config.yaml
num_attention_heads: 3
norm_eps: 1e-05
rope_fraction: 1.0
qk_norm: false
tie_word_embeddings: false
init_std_qkv: 0.0654
optimizer: "soap_variant"
learning_rate: 0.00756
lr_head: 0.00823
schedule: "wsd"
decay_fraction: 0.773
decay_shape: "linear"
max_seq_len: 1024
max_steps: 4368
Each number is 128 + 24 x the weight over its row's rms, rounded and kept within 0 to 255. Layers, rows and columns count from 0. Numbers have three digits each. The size before them is the row's rms in percent of the matrix's.

# down: layer 7 MLP down (transposed), 256x96, rms 0.272, rows 72-117, columns 0-95
# gate: layer 7 MLP gate, 256x96, rms 0.278, rows 73-118, columns 0-95
# up: layer 7 MLP up, 256x96, rms 0.284, rows 73-118, columns 0-95
down72 102:140138151116120135088142084105140122119116125098126125140116135117140171158179146133151106175123134132133148135134112111096151140125151139106169141126134109088120177116167138123083103106123099160139136110140184084133110147137101077125154139123125162120083165088160118130092116174123140111
gate73 103:125120154121112149102134065137132152096114132104138132123136127125124121148159128112148079110173076149134176155117121127113110130085149116136147135104102152112147117124097168126138124090128143123103133118147140125124121162088127125165103081082123095127088107166127137085136128090090160171
up73 099:097088127139134154157118160094150116178147155152124134132109122174140147133121143119137132126101130150122176149121126106096150124155119102164158138137076140093150130157117076166143108117112125141115143134112120161105159226140140123151131142119127128079138138094127119151157125137134130146
down73 098:138135158151161100121153171113123145154177107116106173104143128116118139137143082097172119150131097137147134172120130123120124131131105105171117113116160102142122148133108128115172089140135116132167145081122155173155138130090091100155117167084135097100112152141101137138145109167128140120
gate74 086:121121114111144141134099137140142104128122151126161117098145121171107127105152126114120153091119090140171143069139104103152080099104092132132149158103127107105082156103111181109137139148115129112157156106138136127149156102143088106115182104147133137148123131091091100110097112107101091116
up74 091:136188124113101086127137099106137180150143118158131127153103123104165182144147142138177124156156119148117132158160145148145151118158147134143150118112106152133147113131165138153158091140143119124138132156111133127093166117115116193169143100121093155151139129110090116105101108122104153141
down74 093:096137151176105136106095145152105111107113150146125142118131152117107155144153163120112124117117115168111151128149128118126132150135116117080152112136137130117148097201149126126109194136074111176147151138098131124116178166127125134117127138165114147149115126151153097135119197143131140131
gate75 094:120165164136127122139147080165127118097108093083177123102105112117145117136131133147114158122106120110133131156113146129122131171137130109141111119114097069154119193115094125118103117122121151118125155150124123116084136136105191190154171117102116167113122127113113115124155142143100109122
up75 096:158139148090131108146124127132111146143113128122085147111090137163103121095175110101138105086124107070156119149089131138144146146114126147145138115106161091135160143121124131102136115126147120119161158103095067108145112135110139156144151100166108148086109128114172166104131122118086172121
down75 095:127123118156135122137163103154144125137181091103146105141164162156087128161151147119099135121150125117163135143129084143101132128117129107100122135182116112140143162114151143112138105167102127117107177126050122154113120097101097168123138148121127162162107151150169153134145144139102134134
gate76 092:118078081142105158119123090097153131146120155087141162131117106104101118143141170159133124114138140115132115119099147133096127136113108125093127117122143135101125149054123151126173186112170121153122128084139179109141148139137084128118137103133140126101153083139124134158167125152125135146
up76 100:079166152127109145100104127137096132136137091137066133109118115149122132138129124150092151092181211149124155133113129181129110118125122135128116154106116114136143143117112105138111129116090155111137105143151080150109148114106120135094153118149128071128125115117142063138105127132123144129
down76 087:108113087129109164121147082144148109136102118141151139125139135100085121150155124160143102135131097152116118113111127086170162130098118155051171116108110143119153130131129155140124129110134121117094129118086107121176161140108134149159125155116177126075138146115116158102152125102145093114
gate77 103:131136148110105153077095119127156117124088113143129098093106128120161110113091120130149136118116158183100106134097137114122107110157161119151148131169116140122165122116113100075124099114044105100137125139118140142150152136125148139122178164145098127147138163116174127144119153146134146110
up77 110:081154107201153103182081139160108130086145170106159130133148123128145127145155114083077135126117107123132105188117119133133104134148117118123115145105151137130107135103122141118090107144144148131134115177137129110123142089102132120117133124111115132164144162148121133137115140169096171107
down77 108:148120108156120113140129132120114120125139144152143114134137128175151139099107159107099132143103154105141146133127139107110100114140105107114145111071152116137089126090138064073099131142158187118128164151142117140164107108122101111107074119188083117137147117111154128126123151117110167111
gate78 102:129129116112128166113137094127138152133160142110127146168153149122143185124149143142135137139153138129133132154194128158144114091140120153162120091161087124131133152133166093105130131141113113095143130132157134080127128144160155170110147192105114153093137124163144136129092152126086165152
up78 095:114076162105145090103129127144134142092114105117123096119166087151163148164145108133120116132104154153128117096114100149124125125121181151115135143134114086106131133154122122146137094117080116125169136124138095156086117095115109160138148152119160094101170141170167151133102123093108096130
down78 096:086106113142134120120148142138087117166134119095112154122058129086131114075112173135111119138124107132159138127157139106120115124095138101158156131178149113119115126098123111091138153137148104109125165122074127128145127121142105079091109150146122142130085096086138119115087113138129105098
gate79 113:122117151124149090104119088123072108112140064098128131067111114103121086149139102132144103139131124118163094130077139118102092113131135114126117144107157143114143126104146133093093133136105095114136137151087135173102126133140173148136118093105109130124153155133186140117134125090136136100
up79 107:107146146142103148158107116128171126150111100180138129140120131086104144128135166141162177170164161112114119113095087145119142128152102102183130092120141116110124120117090141151112124081137143148119135103134147139104094119125162140118118129121098118131101093128195141135105171103139157116
down79 097:120088158122126137101116139142142167144141110125129118129135138132173137161104169137145127176102118132150139124147137157135103113109151093115102116125150137135175172137156138122084086144137126133132107127170113105159147208107144111103195117133131187142122124124132138124143095168117119134
gate80 103:120163164102134146091113130106118111174085104138125168128158128134107109147143145114172139099163110139095117160120160149101130141129161137111140128129136098119120119131105143080123122108096139129151094057161111121102122117111131123125126193094121100143098104128162134167131170152140103109
up80 101:148116119154101130142166089155129116127131115143107114159112169146141107171127133108139113099195128148074121117117128156125138134193128150156138129136149104159152110113126117124098140084113126149131110105170178137128120132149124194087132153105111150114157139159131144122101107125158101111
down80 099:153167115108147144081129157131144120120126136161101149130143147115126111120124104103142146105131113119089111135187113143147152118121173168153107102132090117108120142143057141114131120111099129174130105096170109109122117167101130120085188132130137127148142095141133165144162088121130149138
gate81 095:136108147122117138188072121158108164074156131122139131125130086132092123131137105114099117107141131129106122110135124109111113134122080155140137122123104084104115139141100072122094133086130124130119080113131119127171099116147171081184128088149097099129116091114127113126131135141113147116
up81 097:116145117163146117126185120121161136138111108142116151151110162103173106158138119121108123129131124124143145142089122141163124096070135107074121130161158104125129113109168153094128138171149130133113135139110162143084130144157136124064072158143162112160112120120120100111121111110161107136
down81 101:132151124108131124124135124115169089154114154175164071089135139121166136119121119116130124150133140104138126166131145130110122101157108127157152131143163163181162141113125165103160126146132122151115121153106124101100107162086059133084131138094153136118131160111093114136088113145105146153
gate82 089:137090160106106161126136150113080117096141143147137147099135136165125167157132133143111132149117126097137134121140125137115109091139159141158117156096087127090099112078135125117089160149158173104114126113105147123140157171091091106122113116161081102136141131098077117110165110126131095135
up82 097:093125136082084122114185116149130144153086126120153141118125101141143107193161127112124113116091120170141161159111117128100177132122162122117120139128138157105069161130079109134126093140143136136181107137136108132131124176120108123147131108156116124125130146111147123104165087136106130119
down82 095:097153118147117076166148115094149192082117103122113082120140164137100137113138090140146109131130119146134138137143089112136117112124154143194131143171104120105131127081112132113115112111158137090132123128143099151131110112132102101138128118107159091137167177122128155135145072117118126132
gate83 094:126143106110124130133162082062095145145071148119129126149108122107161104113096128101102132164132118100113138143106135148184090104099135146142110105130101139160122168116128105131113144120152104173104124184115151130150121101102130182105137136130089163160122150147156122140103118141122136135
up83 103:131072129091093131149110099090142144126135104101119134135133146109143182124156113145169088135127144115159113102165130132125136174131086182124133119106163079094150131141147107108143120131117137118131143135149148105137126073127121096181118172120137106125130083134124121153117174099139141133
down83 101:141134177105101104117128174133128132183150106150158080134174123139116122137153156156123133123109119116112119126131113115109107117113089131118106089081115066112122082127145110077125095116166135158149112137147150162089140099157133129140124159130110137098111152122167103135166137094119137114
gate84 107:127140131194151150136132139111137120124147104096113155113169154133104143085136111083125087162147121134142134170106191152133130101140111105112142127095111113149100110117141081124146107135122134145108107128150157076109076113146118116141171153144102091165131144108125150133145160103154118147
up84 100:143136097140169067127125151140092139080162080178149140152157117141130115135132096145140161137121155166105113149167132161123125137136143124130122117133125141101113136137147149065110104135131171113162139116126119108161127114133138134153108085112131085097159153147123170114119096157122171119
down84 102:129116127133151144125078182127082167159146160149159113121131133179136127147103096154136110126104129104124154090095099143098115118101163121116100125132085131107114136126105147129179132113119140138105122120129133127132168133106172143104096160166128097073115091155149155128140135114083142110
gate85 101:139176145082142152140112095111143104102079127141137104139132116150132137148075141172098188111155132098116159144144121117107096174139156134088144141124144103114114105131137090097138128132111123089141079118154088141124111131147103136100168130096108105140134173118133146141100160133143135143
up85 109:109181106077136122153094123115137153114101089127165128116115101090119108133146133113121153135099126107142196110138134127105127143095134167121108107116134165111110118126153111132125103114150154141061097125095106132124128094151067137111128147130149124161104186139154133145130145144165130138
down85 106:101091161124127134104115153147113091135112137129140110117126131112130152124112126131126139139161104110136145089150112082128154126137157150118111158074154129135104161142129120146107073149160127142163115151165090150168168094122142105135116143115151134090081062149122138171107102153121104162
gate86 095:121136127140131125062124125153133127103157104137123127165138123115081134133159154121117100115171085087141116172098105130102110110109113119134127116132117149129092146169188085122105130156132131123138083125116116194133118104117117106135137139125094112094106166097135121170075132145141131118
up86 101:092173129122106064153146131137147148111136117124094100124123112189111100122184154109094120112125103130124118150121157087144142121124080096126156121135078124131134073108181079156146136159147095128155128142132113107154104133134172152134114112113122098117105127127109136139125129127147130153
down86 094:118127150137149149109132143136107125090164097111072155148107141120122182129105100110133121139147126124119108157141146155113132134144090122067113074114130151144138129134153168120148107144135143124213103142119097143195128135161125125136162124137169128131117101104115147144089138142110126121
gate87 096:150149135126112123100117093131114139074154141119203136093121102140099140125116128080143092128141101120132170106092168131097111102105141124076110114133105138156107105139108084126146116150093072111135103153105108093115132098180130109133119142117131124123148130125117141132118118113148180151
up87 117:148156132166155140123149155142141101130150126177131121113193154169127104136121109124130123132137163135140167153164132127114111145189119129131162153125129122155175137116133160170094157126178122139158119112130120146100128153162125152129090130175120132131132144141169142117160159166170123107
down87 102:140099104114155147107071141106154121149155127137105120144117148089117126099134115133122157124114084075103086154102137122150165124122141124113126122161157190119111123129130163139096136150142167154146158134117147138162112120113151116132148105087113105174076105108092123116142160148118111085
gate88 100:151145122123133119085120068153135115137118112144155150111165104098104158147123106128138090173096139154094137119086130119101134121126157150104149117093153094132152094087114148107129119136132152183104106096167153140100125112149114088155155169117128105130161110123082122103118111136097126118
up88 118:127127118090122120123152102098116128133167162123123079148106138077143122124100115133135116069157111181101138134177127108152176099074173124132149116160101145144156128124083139129119112119176145116172113093119134143116070126117143167135104111132124110115111127128125102127115134128107118126
down88 106:168157088104134131110128122132123162094107102163134187142121106147134124128142122163144112116103132111104140137137129096081163151132116164131131115135091155120125136106123095122116141135123125104112116104194164137121106134089127150084133141116110104112141189141122161090106146185137109091
gate89 101:116139139166152117124104142081097104080135128126108100116087145102127116102117098136110117126123148135128128130103157073137129105140083136122117093143091167155175102084172133088112132118083133122119100129141092149172089128108148108107118083121110152126092101128132099140125112098113111135
up89 103:095135142141134157126145148103112084128147147149092119090120144080130141157132094128134136103099087108132125104117118098144188141133078117096153108125118110115124109118178131136120106143112135129178117166123125117144106134086123128146165100139140139149074115125129134140060100110106092095
down89 096:159139112150146103142134155149073144120113157122180174123172142101136145118141119070133076132109110162160118150131133188157128110111118137160143118148146118166076158130087105140132144155147126147108131113142136112148125137157137123093139162089142159102115103113111101102125143106126135118
gate90 104:100136187059117120125155103107115119109157103104131134093112110126179118148141133103105164106132139123127128098140128090159138137152104117086146131070133109129161129113096103100122100071098126129134098118091146112123134141113139112142136144125103088150146102110135128137102086121084141100
up90 116:155101186157130084142136136136128177110134105113107139173141155129163122122132134120137126129087164170115145112140158138130144108110146105161141078111106140094145128141124141146125154118154135109101121103127131129140174129163130125118174092094124146161166099124153151105179163114132154173
down90 117:118137138156079138137120122131117149098099106178147127140101127112165147102116110153145083129141142170133138109058129120176093130100124111167108181132109124141114132113131136145086148111107117087142141119129154135099138145127153133121132112155136155160096141123183160084149149089119138146
gate91 097:145127135116136142123138102121118057116132061093129105134114147093123133136118099127122134124085104181127120163133142142110124136138163114106130086095139153117113132117112136088141084153145153097163127165132105115134096134081153148148117111108120114064117139127104133099130115100099099087
up91 098:114107075098159162121134144093074117124138113140114159200087176141133141138115141106130132103143120135138105125101145113099135130151114108076135155111110087140127133110112120165092091125136115103152158151158157165110145123138097124109101128130146122102119139112144160116085157121162111158
down91 092:125121151165127078202112110169162141109110142042128104123106147120116133136135132161121119134119112103156134137168125129143111160106142104133125116140130160149088142144117153084115122124095131170149130079104115114160131121115178142127134120156150134139143136129100118138171085128132125143
gate92 108:098130140163129115099152136168115114137147144099111075142099124134142124120161090139129110138125109104122075131101127105125085132137100138159127170127155100122111081110092111121129165119134128123089135161163117114159122152145108098092134089125122135121172073149098131104170139112084143153
up92 108:086156162104165133107118098128144118163157127130094179108174092126110131134157072146136096136141176100089110118145116094128131129154085168133118119155158146075164106163086140116132134139115113129145120145134141115143141097094124142107128129098141141114148137122115122147137159171155133103
down92 101:122140140132139115144149145136121088139139147164130148177099098143163186130177133149123127082132140169103121163153140141098077168154102139123096142140080114142119121128140149143161097116115115154118161177114124107131133156133149108136095105086152141112140088091119118097137148124133161122
gate93 096:099124103135169116134127084100130128144169147141090113121134149139158126054146069128094109130114152071114107151129124147082148120151127136126136100113130121148150126108126146116103164088163169120105130151113136150112162134164142159140120110143136137104132182128151098124106106106112155147
up93 102:157139141107118123141143134135144159163121188163126134117105111106124142147158119147151127111114158104089156149126130160115134102128122117141152123118099109146112065160093130144126069119119183150082119111146107098126153125148151158064133114141148132121118124130173127097105162116114126172
down93 095:134147098138142126116138120146114127118126113114151126163140149085172136116081159115101095128124171123114146172164113150129111111139120115157144111166127128168104150110126162121183117148116144107147128121101154077066090133119145108113080102160127142134112085098138128166114108141112136168
gate94 098:103116183132144161125144142112120138108140120143167097134069130172164125118124134124116123186146150128170177148113154169112093074127129167135115132118123126166106144136148128097154110143142093119113103095125166129099111143106149119136183143129104146131104118107169142146136115106101116129
up94 100:132104129102182104115149114121100107093113142112089132138115183183133145119173128170084140132150111159152165114111127129113156106091144156145102160142101101120134140140148080145130113096145119126108127117126105125142143142126100174148153140151111137074125121124103094136084133170102133128
down94 098:101106112141093128104120124171115146144156132134131131139138135130138137144095116124146124160134095079117107176118116136157115169126125179167134081102149145072145109118127093140136107076141125167119184120125140129148103101109165099152141146119139149127163162086096169123136123131098146135
gate95 101:096116152086115122132150096097141163170131109130133147131120098138125122138126117122145143153138161109122152133189133108183145126155112088138101129132136152095124149110181138145098078129160140089148092139090115156128138164148102144123153119153117157145106126172125121160144119100126074103
up95 097:093139083137116090124139116124134100102125126136121093097117120188115103114110098160146138162135122132138135141165119113130137108101099143095085132116114101118110099099124137105126093132108157116138141112151127137116130099122120158106104103119053111163103128133188114120064110124080142146
down95 099:134106110087113066135095107139178118131135150088157119120096112077153107145124095113109142116126127130100118141153132104166171116136118085101139111139145142121151146136188140141127110155162148089097083148160149136128122126143135118115140122079125125114111132084102163108176112126123129116
gate96 100:098120156144100117128120063137151139129136124147105113162160145116089116132142172130133127097161143118141115130150082117098101135184109163102158114090145142153106160129100087099150154103108142139081119137153087155102120129115141123158138145107123141142142116165130159147121168100117129174
up96 098:130157111083112130162085116150151117132111105126106149144197117134141133123110130157166118120123102130155124120129119104140136140141147105118170102142114200130162108115148072148120123133129143148128146134111121168134121157097105138100078163128153127148126154100149126158119115145146171067
down96 103:177157138132128112129123080165139110137130161090108126103142121140124113101138114142087137148128118112121112136098133126098085126114061153147113127133114133150158122207140120147133137137131098115133098148117092139163117131135089113144106117102119133117155130140145117132161123144148192198
gate97 091:108095136142122121121124091085109152062154140115134150168135111151114093111096129134129129125158134148147117159105117172137145125156079092152157121104111113102152128076138136117119071145151163108092115117120106125135118107129153131168131169133116141106108147149177144156158121150101152154
up97 086:130143133154160142105102139089121164117155181133122142140139126167153141119126162080110092112120101106116142154123083123108140100182114078134135141127127172094111080112113116148137145102136118118124103117129151170105112110112085120142097122135116103108130154094155139144182129117110163163
down97 103:104076146184114126116139114111159168125127127163157148128141123146108102115134151118097173128113133166101108146119131128124132131163130108125146149108130118141115123125127123167153191099125119162094121134075146076085157179100115167150141130123123135134123131134095133079102110096124160116
gate98 097:151154119109107130130108144115058089128087103097138137128154126110142173121090124133129125133137101163122175116165137138133142141092103102139149136116095108098138142126139070102099105146107136145103127138078123073108142087139122122116119136068144116121125160128122114103152145115083109134
up98 101:157123137177140139167109087170085151152101120151143114131107151132125156128118136145138140174108167150136123074138123143113165140147124085119135143141146135106114150166116166135126141127117136188128082157153159142136151129119078137077144139117124128129086116129157148126155158112100122165
down98 096:090135163126136110070139141125151120116085093089110107110111079111080130109133102129129143109112094098131115144111118118123155153099148155120142146157167153133133160128113157119122139100111079125127141113114108154089132161146120100123117104109153117096160139115203156112095127139140139090
gate99 103:146103110107151102067099138146131118111140082145156103093122087100139142111121087125144130161149098118115150128115121128127157135095123149104142105058148102144168113160099135108120082124108119084117141125118162146120133073144157118107159112135142089097169118144144134149130129128099117141
up99 102:136149103150162125105132110144134143148117142161137118071125115097128133120131109131089097126146111185122113127130113177108088070096146129159123122163136104122155142139114128073122158137108116162146092120151107149122193107130137151137125148129147112188100145123129175154149133107141112123
down99 106:151121148123095153132148100146090143128095086146086105128129111114133133159142122142102095118116151116120161125100119170123136129126114142125131099085096080151134118095080129082121109106090107096136142131143120144140123126101106157101105121103106128147082130111160107155161112092078075155
gate100 098:171109166118122106122150116103107119108161146127114123136113130111175071120151128149093104152106133141139142124124135186152135115154148143104131116164136128121126149120155122190094126100094129154137113152084121146151086167136147151071127152121141165104168119136101118165105148117132141099
up100 099:070140118148119108134118117070104106126140149093127136124105094139125144141108092107107114124165175130138133122157120138106102133109115122102098145102130076162162102139122107148107138144155180125105101119094109121116094108160153143090140115094108112177118139130113091147083113156110121093
down100 094:162124157128181143115185149097125108164132090172127107096128119088140108088139106120138140154116113114112136157090140113129132111170128108160101107131141158107137144145121142113101125127113114140151083112085122132102180134136133119104117127151117132078129144113107186101123082127131105164
gate101 093:079101095130110122096091137128171097128166143114123145143108163151152125106139129153134133132122124099120136139102151126143106136152129145118146126137148132089156158093135148110076084124154142164116167099091125160125146098077132099136133138131109148072130125113114078075137094110113133157
up101 088:116130123153113114152091118103134121126096127122095165156106171154183149175136131141105118107113133120126121118122130168140148116152102137105126141118134096148121157157116133125102183087171171111113114122142098126110085146148118129102094102135192168122139130122131108151138176139126074128
down101 096:161167139102165133187165133151094156141129139139161097154144103107120090115115119136131101101131140123112147132156088166124163126151124139146150100143135168110135117156105089131184138146110105083131080117100141098123165162121164124133132140122133105162162133149159149152130109116152144133
gate102 098:145156147073131136083154113141150110158120139144121204122109125171123116159132128136113128139143123100185135122140131145138121122138137088185149131131134100094138132137067135101119127094129150149120152139143106127123139151139138092127109166118085133116123119116109088129102104079092091112
up102 099:082127129112134133099128133121113098107129079136133107178176125108193119103133132122110109137111132147137093135121103118123132143125096149120166133143103094143124047104132069107142102139085127143114144137132102168135129113105103128065109124117158095141130108109112145128114113140104146106
down102 099:172127108102102151122128168151173153155099139099107122120104136158138165160119127114077127106130128093107124121118140169174145141120150137111080152106179121075136144125120083099102098120112125124145126171120141161116082118125161102153132126129147100144133118105129144105149117122151080128
gate103 101:142079157092153096110129080156099155144156143124175135119156128134109103161135140130119136160144125098127121149108119141078090136168096107133093106129112150085107105128118110121147164124091138099140109161163124103115141129109126147095099149139117108081147104093139143154170116122139099091
up103 097:120085140097142096158106122120119121123168148156119115059119101124117108126103120144134145084082125130124100089091111169133126107098095123169138093172137128142138149155134091098157168153143149097161122123153134137114124093163132159164170118097127130118111152144142130140112148134143095133
down103 094:142121159085086131120128115159112132118113135115091137109106077154132140135175075082149109117145171101133110109085098151140098141128095151114116092109120155127131132117161135094086116121160124155102087156120123139112134101151107170085116146087127170123133141138141134141148104159124136146
gate104 095:117107167133092094090142108134122141141083114146148124136109116142124070136110154139103097121130161170171126111126146141151142136131120116110124139118124113125097148144153153128141098128093106139140100140131181134114095152096131070107145110132117133123090108117154130074097165200133132154
up104 096:105160126109099129085119158121105105145146126094127119147126068134124131110146120117174118092147134101118142095138140130152102095122157083154119109091145143177128112119103133103114116129130115105134103076151133171131125131171139095110125125156112129068078127122109126123125124144068093155
down104 101:112133140123143135114111169092090128158177120159125120160151089146141155135148104145136175129112130120122103100131135124128136095099163087157160091096157095129125113125141157132082142129121151089140123129114161098163162158185162111107138117138100090112084108122116141123155127097101120130
gate105 102:128124129125112094143091116092117131135095148150179114119081091134151118146082112125126105128143117119143149130109093123124142152164134134103086137083149130104136139078119089101118127127121086135118151149178154140121167095119135129124096149123063118127141085148106090166137122146086126130
up105 107:153128161074122086109118096114083096129136097166120150134119136159130107145102104182101129104128131114122144109105126134120137121113095152144137161149149104129124127093079101118116133144117139110114072116098135172127143154142125096113084109145121125152151098148096138140123161114065167139
down105 111:104121142108138126124085149114113114106142106155167140149104130109091166153127141090162108103141149170193137130117118101114137145161086164164101148114141158145124099114131140125064132157134130144124080153167107132096156083155148153110121130138152144106131122127129117084135144141132138158
gate106 104:125106139114130119152127117110090158141131132131124134095088126130184131111141139139138104139106091080158143128135140119116083142105125143134169145132147070151107141164155107117160145149133109145133140143094182111149109165137114093121111092128122082121098130121129124086088144150103173181
up106 108:138111140129181108107126092139139109073116169175154171155145133153121114123132137156137117078158142181129139118147101093118178093130141130128139149137132104118114122170096112132131115096132145113111128105154110160102147127096090103120116112139130098081090117178127128143148139105117143162
down106 104:166114128153129130132165098099109150139100143149140140147123136153146139153082103123169138136130100087115146102126114115137134133130142095107114123149116180126106137138118109143111141107158107094105166140178108046177141139096163125138139098159136112134104139167123128147090142124113179137
gate107 105:093159163121113143138103128107121126140114116122121077122171106128084117117138092110190134112120111144174143120108136106124053109121129136127112089125124164150103142116142115137129155126163136113102114146106146129143097156181112148072113136136104155157147111147148111149123161100160103154
up107 103:110117128124124127102129147148124115132160135135127117131128155114144121080139095098084136172123158101179100093130114144086123124091129106151118138139139152134071129165131143096144135107074078133154123122120127126137193120091129080149141118136145101111094108080102136101161117113111136142
down107 106:142101126149162138114141100152113113121129111098129144123130111131137152110132103122139132116135135178142158120146145122117149164105125121179103155137103120141101130107105088087145124175114110143104177113170136158137220087068123132149106136155093107122096100128104129131137138115106129122
gate108 108:112124114120146144106133136136161182133121109128125168122134079121136136154147135127148122147128114121120143124144171094105112133135126089124172126136133100101143109104156130102117136086148111132161123161080142168156140110221142160172102080138088138135150133125151152136108127122122101157
up108 103:123200112122125117126120112169107139106116103105158116124101113120125100125111180132124165087133072106134113141145106126095138122107101190104121129142117146127094173114104117125139091119111115116147080122128104122081175115134110131140109144111147148123119134110149153123189114124094115098
down108 096:149145111139150085175141126090121149124148128093157129116108153136177114141123142156116167128104118140102145141125100159127104125121160121154143158148101136128094115140133111124163151146154123147190152160137137074098107157087144142119136113135170138127163106183157133154164135155117158106
gate109 102:116114148109125104162135126082128127107146090125147111147093146139133117108127106149133143100123103118118128112098137073153118118133088088118121120125111085157162098115139157127061150102107127115158148164171142149138131158138103121156094156129147147122149132086139167172143128172096110168
up109 110:124131086098142121131159131143131091124134131099143145133184153138150133085126124091116095172105166106140136165138159161122089130137119150121109109131102113167087107171126132126149099172118146154139162114113158120126156116141125130135162161141142113129084167097080126120080130122168130141
down109 097:084109115136146150100136151147134121113110163133134097111129148169139126115141182170134122120119110091123126119132104066124157135153131100137106130159159143115136156125111127124107144143123081116075127100188120141110120106138086140124129113153112075151151132118124168135117174163087112091
gate110 115:122153114149126068131098128129090127106115125149124135125099111102158127128112131113120155116157123095158102096134120107160106119090127117096077085140095098116103115130123130116089123160116159155126111137098129097170137135131135122098135132161103068091099119081132106097111154118138163178
up110 101:122168101126130126121114113124123130124108153121117172135172107147102174138138113140143098175109124161122143160132118125077124099118096138133125149123122141190170141142115136067103133095139133088124086149117164105119153115121115134134105140063119184148137137128114150089153117152121137148
down110 096:175108146140100095132129127100150142093148098153076120113106100139118112126120137100130147117121153135131123117113148122101106136093123190124151139132110097120130106145118139079149138112142104172123142104129100192101163142134136109169111117118094120157136103128165095149139169169154109081
gate111 104:115130174122134083127107143114091103135157127099156131128113123146165095122120118110098136137103133147124140131106133104119087120135122102170158134128143105136126073156142108124134116149082111081105114127160126054123168114120097125087172178123114121128163104134117112137150119117125180157
up111 113:125097117137147137135104128148141117093107102104140154116103181127135144097083159104120082121116161116117116112122125141153169084121156120164117122111126146096084116099086158124128120095119111127133118071132131158083120119133118121117145123081120123148085097108121116096148155115090082092
down111 101:101119128122095128075127104129130161119094136167132173112129098114114120145107132114091112112148125113120135119089124144139152058116094131144143115130146097136168110144124145111100107066106125085174142163106124136113146109120110091112132122145097104110165145140128135102175088091148121117
gate112 104:107098119108098118097108111078118147138142112098135119115136122097148086124112096130121120135087130098114114093133136135136124141101135120144091098108110112136106188142137113150141081100110070132114050136104096148121116112149110136116132135094141153139098159106144131141101091101090164114
up112 097:106128138129076140137088133088164109169117109121157132162166167132096162135164140168134107155124144122131157158152115107121128126136134129118112130115167137129100153074066155110098161123088136137151100147116154157127087163121158106136142133107171157130094149129147110133129133156127122152
down112 095:128149091131134129176108151166156130127116152100139132103133130130131147134107152105128144148130140084145122131135120156074086146106130138135166118146153122110077145121100091112120123101143127145141117104100124136112070116116137122171139178183183107119116104104103110104177160142117093120
gate113 107:134143163122152123142135129161100104096101169144075135101142115142125139096148155148136107116110139119133097142095155088150085113114122106161115131130072121154114147052160122160108154112105142122146109118144106147181146177131133142079124140126107112118107110111114127082135102125134123137
up113 105:130164123116142184141131109145136138129135163103119114144104121142132159146143137130085156113183151101142108143119125131115130094124102145116103105126160109131131149132115187128145152143129115151096101096111144102182165140118160121134168115101149150128108135085173143139133156067154175106
down113 096:116113106128161095151131061107162142086180134107141151160126156144123105143079118119145119117117128138085115152121110159111098143166157153083155113127159111139129145145143092128163152116115157106110102149157125137088128094140118165130102146175114160137145135126178144124119120140119145102
gate114 108:107098117134106108061134095150119121106130117094091122125145121166124098125107097135078137131134165131145132106129134105149145123089096140086098111098106116147087131128153110135117110125109157109091112092119183141173125133126098108140155112140109156156122081108085125125118112141087119093
up114 112:079135124115129173129122139109142112129121142138156124118141096121124115123077066144154104115100130066134120097132150106099176095117127154132107129137098123108127128146168138097125152140143127080090116113118143120147120147141162114124066154163159164156110105109111103145116139110124085096
down114 114:156116068121106126127133127150099158103150162106105112128119166139115117138134143124123148153149118122112130098134132128130162118124089113137097134134079132149086129132162176162187095154120099109108133112140174131135100125103118111098106121127117139150069097064162135121157107139129092118
gate115 103:127114172113125087049114140136128125140131155150141127144125148158143134110101109121132137187105140143152128123097128157151125130106164119152114105130095160090124083112119114089128157136136119175127113142154193108120129150152137132136089109102143170117137140157112169105127173136140148151
up115 097:123120097163130113126149119146150126126147103058139119120083160103101167091143131117151096123151092122122138165151148093133166127143104152139174128113146124173130164126151166148125159151119143103142085084125138105163128085122146108147160153156122147150152147181140114114130128118148132123
down115 111:120137137134121165135111092123081095114149144185153128116150117141129135122164145136130118135121164151129128101149101108123151143126135174146192155145140123148123137128129129153145171104125114104143115078140140131165146145146173152132095140127109169120092151151162129095154143157123107201
gate116 095:150113119107143136119108123105126109115075116124131134098121142184153118151116112134150136104098129133111203144081178141086130121155149144131151154156142115121174109093136135114114127101126114133104136104136091134145131174135143171170157144112092131141185159140111129152100114120138133162
up116 095:088123187102105146119139096086095118075117122090144081118130090112166146135082135113088132137124153119162103137090115103135118126131119144132120132137128148155139119154106087096091115084134115120143127172116151106140126138133168166148137145132128184129115131136168102128112133137105162137
down116 104:123130119093129158184157092080145117132146148118136120128165167129140126109113175088109116132137117123143137119100148120157111141113096103161103096137132112103108125140130120116169174129106134133102109147111159145113116175092073167124120148137133137088105191171148119122136150107153122122
gate117 098:094141139170164168133160101166097160120136098134140087109147129190113100133149113143127092160144118181132107154155118161114138138114093136162169128108158101088113139089123130137130138126139139110131147124157109144130128117140155121159164087084137147103141146153143111155140102135096144098
up117 093:186143147101140127135153117086118126100130104113111133114145121145165098160123103130129125096177137135150118125132123147132154142136153100130184098104161151146144160115157135194112165151118151129181114101119105128146159143123164113133115120122138107111119171165112119171110128120178110095
down117 091:119129099128113116147127142100056146124154129122112112172181110148101146134140135058088123092105112138099103123158173093131130156111092124118102102099098118107139147137122138121150130106169093140105101123128129137109139146177136096166135119147148102092124161133124125115127135109157112161
gate118 095:159122129102098106148052082104108150143129105095136126165145128144142150146142121160119141127131107121112121138112131149151109130130122120127118117148136117122163120148089121124122137170086100142097130143124177091106123102174116091104143111103103124195162161142153146110166153154155128154
up118 091:113123115128115126130150126113114127126123111145135195148126111134149159099107160126122096141107124096129102123137112160126084127098132130106122178097122086125087097108107152135147102131114152112102096149132120141109138193106108069128119125103106102094098102145129149133084166118089181120